Weights of a small GPT-style language model, trained from scratch on English Wikipedia: a variant of Muon for these matrices, 6305 steps.
Each number is 200 + 30 x the weight over the matrix's rms, rounded and kept within 0 to 999. Layers, rows and columns count from 0.

# layer 5 MLP down (transposed), 1280x320, rms 0.0343, rows 812-837, columns 256-319
259,145,261,186,200,196,186,212,225,206,188,192,226,204,172,172,201,215,160,168,193,240,228,261,235,175,206,181,236,206,213,207,194,236,184,214,213,172,160,284,192,164,211,123,218,225,154,211,110,174,194,170,237,251,164,159,166,227,130,202,246,188,164,198
189,229,198,204,223,185,234,169,180,213,168,251,208,207,210,234,185,202,224,172,205,205,178,205,219,156,196,170,174,127,138,220,222,206,175,254,166,205,202,237,159,198,186,223,249,193,189,202,146,260,234,164,241,154,223,231,238,262,193,179,154,191,168,192
198,204,212,229,222,111,198,217,181,208,195,250,207,215,221,213,185,173,212,230,186,213,188,228,206,253,205,141,164,195,181,204,165,183,230,225,178,181,176,202,177,195,196,199,243,176,205,184,195,220,229,180,206,252,184,186,163,221,202,178,238,210,226,165
184,197,224,153,195,200,135,194,208,221,253,196,197,212,218,216,204,191,192,185,176,199,188,167,190,200,163,172,242,243,185,160,188,240,227,140,163,252,165,206,183,164,191,173,188,249,231,185,243,224,190,196,240,206,178,215,227,229,197,154,159,233,248,196
183,211,222,180,201,226,184,193,200,191,189,240,200,234,177,176,168,217,164,182,182,223,181,215,189,194,231,207,200,197,201,250,174,178,185,175,186,198,206,163,167,185,216,196,213,208,169,202,175,192,196,200,221,208,201,222,207,186,165,210,160,174,160,199
190,196,232,268,166,173,193,187,205,214,233,217,168,192,220,166,237,205,223,232,186,125,228,221,160,157,198,248,248,199,205,218,196,268,220,144,231,256,186,215,229,223,260,213,173,191,211,205,186,210,165,184,182,178,221,173,195,206,199,226,221,255,151,220
203,199,163,226,199,191,231,181,206,151,205,154,218,216,197,126,203,233,179,202,192,179,211,168,222,136,225,197,139,176,198,195,234,203,261,193,191,200,198,247,247,214,208,191,184,247,230,231,170,202,181,218,166,219,196,216,205,214,171,233,214,141,240,231
215,181,225,256,212,137,201,187,258,214,204,166,194,164,213,198,210,241,144,214,196,290,210,209,154,166,198,215,218,164,204,170,216,206,222,168,200,156,202,134,187,194,164,187,234,196,211,280,137,185,190,182,195,173,165,211,174,183,246,192,233,213,188,159
147,233,210,232,165,194,181,165,199,181,180,173,244,201,212,155,199,155,243,167,225,235,186,169,171,152,206,172,197,180,218,216,211,209,178,136,147,241,186,177,228,228,158,164,191,176,202,232,210,210,236,175,169,197,187,196,201,201,209,186,197,196,168,239
141,238,193,198,159,235,231,210,249,266,210,192,177,201,208,216,223,213,204,208,204,186,244,180,203,181,214,175,184,248,210,182,223,213,199,232,180,226,196,223,175,237,153,228,214,260,197,211,207,208,212,239,208,166,189,240,179,187,150,259,227,224,158,189
190,217,202,219,185,249,173,259,198,175,188,220,181,249,208,217,160,147,259,150,192,172,137,159,163,203,215,206,178,112,171,233,209,212,230,228,185,200,214,177,189,179,206,206,205,193,226,192,184,174,197,185,206,198,235,195,220,229,149,167,181,246,182,277
196,223,205,204,173,220,227,231,171,176,221,230,210,218,161,194,230,147,217,271,143,200,151,208,174,233,148,236,178,239,226,196,202,194,212,181,210,182,232,204,207,176,202,195,212,194,172,206,191,250,180,185,187,195,211,214,164,150,255,216,208,153,217,218
175,183,178,207,240,269,149,194,265,210,173,191,147,199,273,208,190,213,203,231,188,185,173,187,179,243,174,176,199,214,194,217,165,205,184,239,153,197,263,194,153,177,199,196,217,192,182,175,188,201,216,248,224,218,163,205,180,164,217,230,208,169,202,271
196,189,191,150,164,203,234,205,143,190,215,234,144,220,154,211,192,212,185,213,153,198,208,196,205,183,154,205,201,183,270,214,159,168,238,212,234,164,218,183,200,210,181,230,210,256,213,246,186,181,201,147,223,206,210,204,202,218,226,187,195,178,200,178
202,169,195,236,227,208,224,172,173,186,220,201,180,213,231,197,212,149,159,179,184,185,219,179,224,218,176,173,204,168,184,144,193,168,186,215,153,195,193,158,180,175,240,204,243,166,219,199,159,181,163,214,231,173,196,208,141,180,177,189,180,213,166,202
192,150,189,160,195,236,180,177,211,146,172,193,175,259,185,189,199,175,213,196,200,169,192,248,202,215,174,208,226,207,215,221,225,239,176,189,258,135,202,234,194,187,227,207,217,203,207,194,233,129,155,231,161,195,186,231,202,213,145,230,170,194,193,196
273,216,232,150,205,261,199,199,220,179,214,195,171,195,252,247,218,181,191,164,182,186,164,193,137,192,165,211,181,202,195,226,180,176,208,209,199,210,162,162,148,205,236,182,140,210,202,198,175,153,182,200,184,220,160,201,179,152,158,192,273,205,203,197
186,200,219,230,142,172,217,249,253,227,190,187,203,200,225,153,196,206,175,227,198,212,215,222,179,235,203,156,236,200,231,188,210,205,224,219,215,171,294,164,183,221,222,208,226,193,188,173,218,198,147,216,201,224,221,198,209,222,158,147,230,214,244,191
230,183,243,217,236,245,208,194,257,241,220,190,171,230,170,201,227,216,222,219,223,223,193,173,172,191,265,180,193,166,204,161,212,185,225,210,186,122,231,193,194,174,148,200,185,217,209,227,184,136,211,177,229,248,213,170,200,202,243,186,265,227,160,172
138,235,188,188,183,213,179,175,171,242,214,195,240,198,202,287,230,204,225,205,194,240,180,164,171,226,220,212,209,213,230,158,207,202,168,142,267,190,197,184,172,261,209,205,158,166,202,170,198,168,188,193,198,240,234,247,187,161,205,141,236,228,228,208
208,163,218,189,220,205,167,152,202,157,159,210,206,179,317,244,197,203,228,206,168,189,211,219,158,168,219,208,180,188,161,249,184,199,200,174,251,182,261,206,157,116,180,163,237,214,249,243,232,185,175,195,200,202,214,220,141,161,191,252,195,216,190,187
202,180,240,203,184,200,274,271,215,134,177,174,182,221,162,271,201,266,210,213,179,210,222,206,183,171,155,251,190,189,160,223,189,297,180,199,208,242,209,174,191,190,188,258,225,176,156,206,183,135,200,162,232,213,204,250,200,181,224,237,198,250,171,170
192,177,221,218,169,226,165,187,238,229,249,190,171,180,162,177,165,187,199,205,164,222,200,192,231,198,261,167,219,239,208,227,186,174,195,229,182,188,203,195,137,185,193,85,189,184,226,216,181,191,209,192,172,163,257,171,184,234,201,164,239,187,172,224
264,196,185,168,189,262,214,273,143,198,201,185,228,196,175,254,176,248,202,173,205,131,214,222,198,175,152,204,263,215,187,213,209,250,195,142,244,192,225,181,201,218,162,280,230,172,220,144,223,249,219,188,188,222,192,250,181,139,231,203,236,204,198,242
204,200,175,176,204,204,156,221,211,185,213,232,185,213,182,164,187,181,208,195,231,245,202,192,228,191,172,148,237,170,212,143,246,184,206,241,195,197,218,177,198,172,213,201,179,268,164,235,173,183,234,205,196,180,219,185,228,128,197,208,234,204,146,206
175,224,142,197,156,146,208,229,197,191,256,186,125,200,181,222,231,200,193,250,203,191,187,120,159,169,189,205,161,154,175,130,160,246,183,222,200,234,219,247,198,184,236,214,203,195,197,166,207,168,210,195,226,212,205,206,219,180,200,198,244,197,240,260
# layer 5 MLP up, 1280x320, rms 0.0681, rows 813-837, columns 256-319
246,233,220,195,195,177,192,219,214,158,236,178,230,209,218,199,180,161,211,188,187,195,227,171,200,214,203,269,190,192,167,168,173,245,204,154,212,220,225,138,253,208,168,195,149,183,188,197,218,192,197,224,191,203,196,230,219,225,185,191,170,246,171,232
200,181,242,195,171,154,163,158,199,208,170,145,212,219,179,205,182,224,221,194,201,214,220,179,186,175,260,234,199,174,189,202,214,186,224,151,184,205,213,194,131,207,234,231,209,193,168,185,148,233,186,162,199,200,190,243,180,227,218,186,215,192,194,210
223,199,191,195,229,223,222,211,195,142,163,179,158,169,241,224,211,203,163,223,215,221,209,250,206,176,166,267,171,187,254,180,191,177,202,202,243,204,148,133,239,228,178,228,192,134,149,199,188,185,208,224,194,159,189,175,152,222,238,196,225,214,185,193
231,152,195,224,203,191,209,246,236,194,243,180,205,206,218,188,188,229,207,209,201,166,179,231,155,211,179,129,198,166,243,204,203,249,190,217,229,185,240,274,160,197,240,233,236,209,215,169,191,215,217,170,221,211,200,178,235,212,211,211,206,243,202,246
204,164,245,190,209,218,206,183,253,176,193,196,176,185,252,217,203,209,253,220,234,185,195,208,111,210,224,180,211,220,167,252,236,194,224,225,194,213,180,229,193,186,159,174,187,228,188,180,225,190,225,237,212,205,162,194,288,217,176,219,212,207,226,186
213,173,192,217,185,219,207,210,211,186,216,226,212,168,185,139,227,245,199,185,210,199,158,200,220,188,223,159,188,181,199,239,168,203,152,166,154,204,222,173,133,202,159,174,178,173,202,185,209,191,222,214,158,236,204,123,207,160,209,178,281,181,209,222
216,218,194,267,194,230,222,251,200,169,206,212,247,173,223,190,186,207,233,278,165,223,194,256,229,217,242,235,193,174,170,205,229,178,238,211,217,158,212,166,232,169,165,210,195,218,221,222,211,121,206,202,190,202,202,148,246,204,187,200,190,188,171,220
214,197,178,214,231,214,212,233,203,221,229,190,201,286,178,231,167,200,154,193,254,224,221,168,232,198,203,197,252,185,183,227,193,215,148,216,227,160,199,203,155,160,230,218,168,192,190,145,187,162,167,167,243,138,192,201,188,228,195,172,236,199,210,217
182,226,282,184,254,164,125,188,189,196,200,233,163,248,170,209,213,178,185,237,186,243,195,180,184,227,209,215,177,219,208,214,160,188,156,238,289,179,242,180,242,161,202,205,218,168,198,201,217,175,201,225,179,167,151,191,213,213,169,200,210,261,246,156
180,141,271,179,161,184,201,223,253,215,200,200,197,233,130,157,214,218,182,187,226,197,249,172,172,201,195,227,213,173,222,162,189,207,193,207,196,241,212,170,169,237,182,196,192,188,189,200,173,221,216,170,241,186,141,193,242,231,200,177,215,213,177,220
192,213,198,189,136,149,174,166,194,238,185,160,197,170,207,217,206,261,237,151,186,192,208,236,276,204,203,164,209,144,219,272,183,213,169,186,198,154,181,233,185,288,208,168,153,227,241,207,231,183,225,130,222,130,191,259,184,204,209,179,159,243,185,202
174,256,206,137,169,155,248,189,122,192,209,208,195,200,236,172,150,166,192,220,179,143,211,199,182,182,221,190,180,176,168,182,228,94,174,168,227,198,198,214,190,166,188,217,238,202,261,176,233,211,231,154,195,249,225,164,157,206,135,193,186,210,218,190
213,145,173,171,228,146,200,186,198,224,190,185,212,199,210,196,251,218,238,194,240,230,127,223,178,181,218,163,188,187,204,199,195,148,201,183,183,161,198,134,226,163,225,205,186,204,163,173,250,183,268,170,160,203,187,238,231,216,257,199,217,191,209,154
251,166,203,177,230,145,204,208,224,204,193,200,240,200,238,163,239,217,221,180,192,155,204,217,208,230,220,199,188,174,192,193,199,177,207,252,215,167,216,181,218,225,180,214,170,206,199,220,210,247,194,185,222,181,220,218,259,237,230,204,201,194,223,196
238,231,201,233,239,235,203,180,259,239,215,213,233,172,234,215,219,266,214,220,166,249,220,210,154,165,267,243,227,215,196,244,236,253,225,174,202,189,192,200,253,232,209,225,184,234,232,262,181,234,196,151,199,222,191,214,196,205,212,194,193,187,227,238
208,179,231,192,209,210,226,216,248,165,205,218,174,207,182,160,225,220,181,211,224,217,182,183,211,213,197,202,257,195,209,196,198,140,205,222,162,151,193,236,208,220,159,250,210,165,226,200,162,231,150,256,200,157,159,167,165,205,229,245,149,170,227,234
195,190,204,221,192,257,200,193,186,215,218,260,181,185,179,223,151,172,188,198,243,186,170,246,181,171,225,220,174,199,286,235,186,184,191,197,197,264,164,160,250,301,170,191,202,214,224,196,164,205,221,168,220,181,198,166,186,222,167,198,281,234,225,183
183,263,158,174,172,220,187,177,192,178,202,172,187,277,247,187,180,173,219,244,216,206,208,178,222,214,217,180,166,212,197,160,219,253,211,219,200,209,260,144,213,170,224,190,174,229,140,163,196,220,218,167,212,204,229,218,187,221,171,188,132,210,207,227
158,246,222,251,165,196,167,198,173,173,218,203,148,185,225,197,238,254,168,184,215,215,207,247,144,229,203,218,157,199,237,178,229,183,182,223,144,204,183,221,287,269,277,255,196,205,241,218,171,257,173,199,211,172,189,182,250,219,246,225,229,183,184,148
214,190,219,206,212,152,213,195,194,211,249,163,197,240,202,169,141,163,204,217,183,182,211,123,215,127,204,170,239,178,180,205,203,224,212,264,183,228,258,275,138,162,154,189,186,237,206,208,225,192,212,204,205,162,204,214,182,206,194,180,173,137,149,149
200,176,190,173,215,206,223,198,201,212,200,218,174,167,196,202,192,206,212,210,230,213,213,201,189,245,216,194,173,179,205,196,268,216,224,112,206,271,235,235,205,206,165,205,212,210,174,228,231,178,184,200,232,249,197,171,264,171,191,187,190,249,161,227
225,186,201,210,112,276,206,230,236,153,169,217,208,211,213,196,170,230,212,219,212,233,128,164,163,205,236,218,187,186,225,166,212,185,164,224,178,167,228,178,218,161,202,234,242,184,144,214,175,151,210,198,186,154,223,183,221,230,193,217,190,144,186,150
216,217,211,257,133,222,203,196,144,143,164,147,224,169,206,209,196,182,216,174,222,184,163,217,176,240,228,204,241,164,165,225,200,183,204,202,171,236,197,174,234,190,223,233,245,230,185,181,237,172,177,234,233,203,236,248,186,212,185,203,179,236,262,178
179,160,226,182,240,210,169,199,151,158,263,183,188,209,195,224,198,213,287,230,194,169,186,204,216,200,206,222,119,200,218,256,197,198,136,187,208,177,185,215,232,210,161,215,167,195,247,263,239,137,233,206,113,214,207,223,175,183,162,204,187,212,162,213
273,213,210,217,222,230,154,173,168,214,188,178,221,171,144,152,223,242,109,190,177,190,186,230,201,220,199,208,193,211,171,196,227,189,243,191,182,193,175,164,134,222,239,210,191,186,197,206,180,230,189,148,209,182,205,164,187,207,199,242,180,165,213,198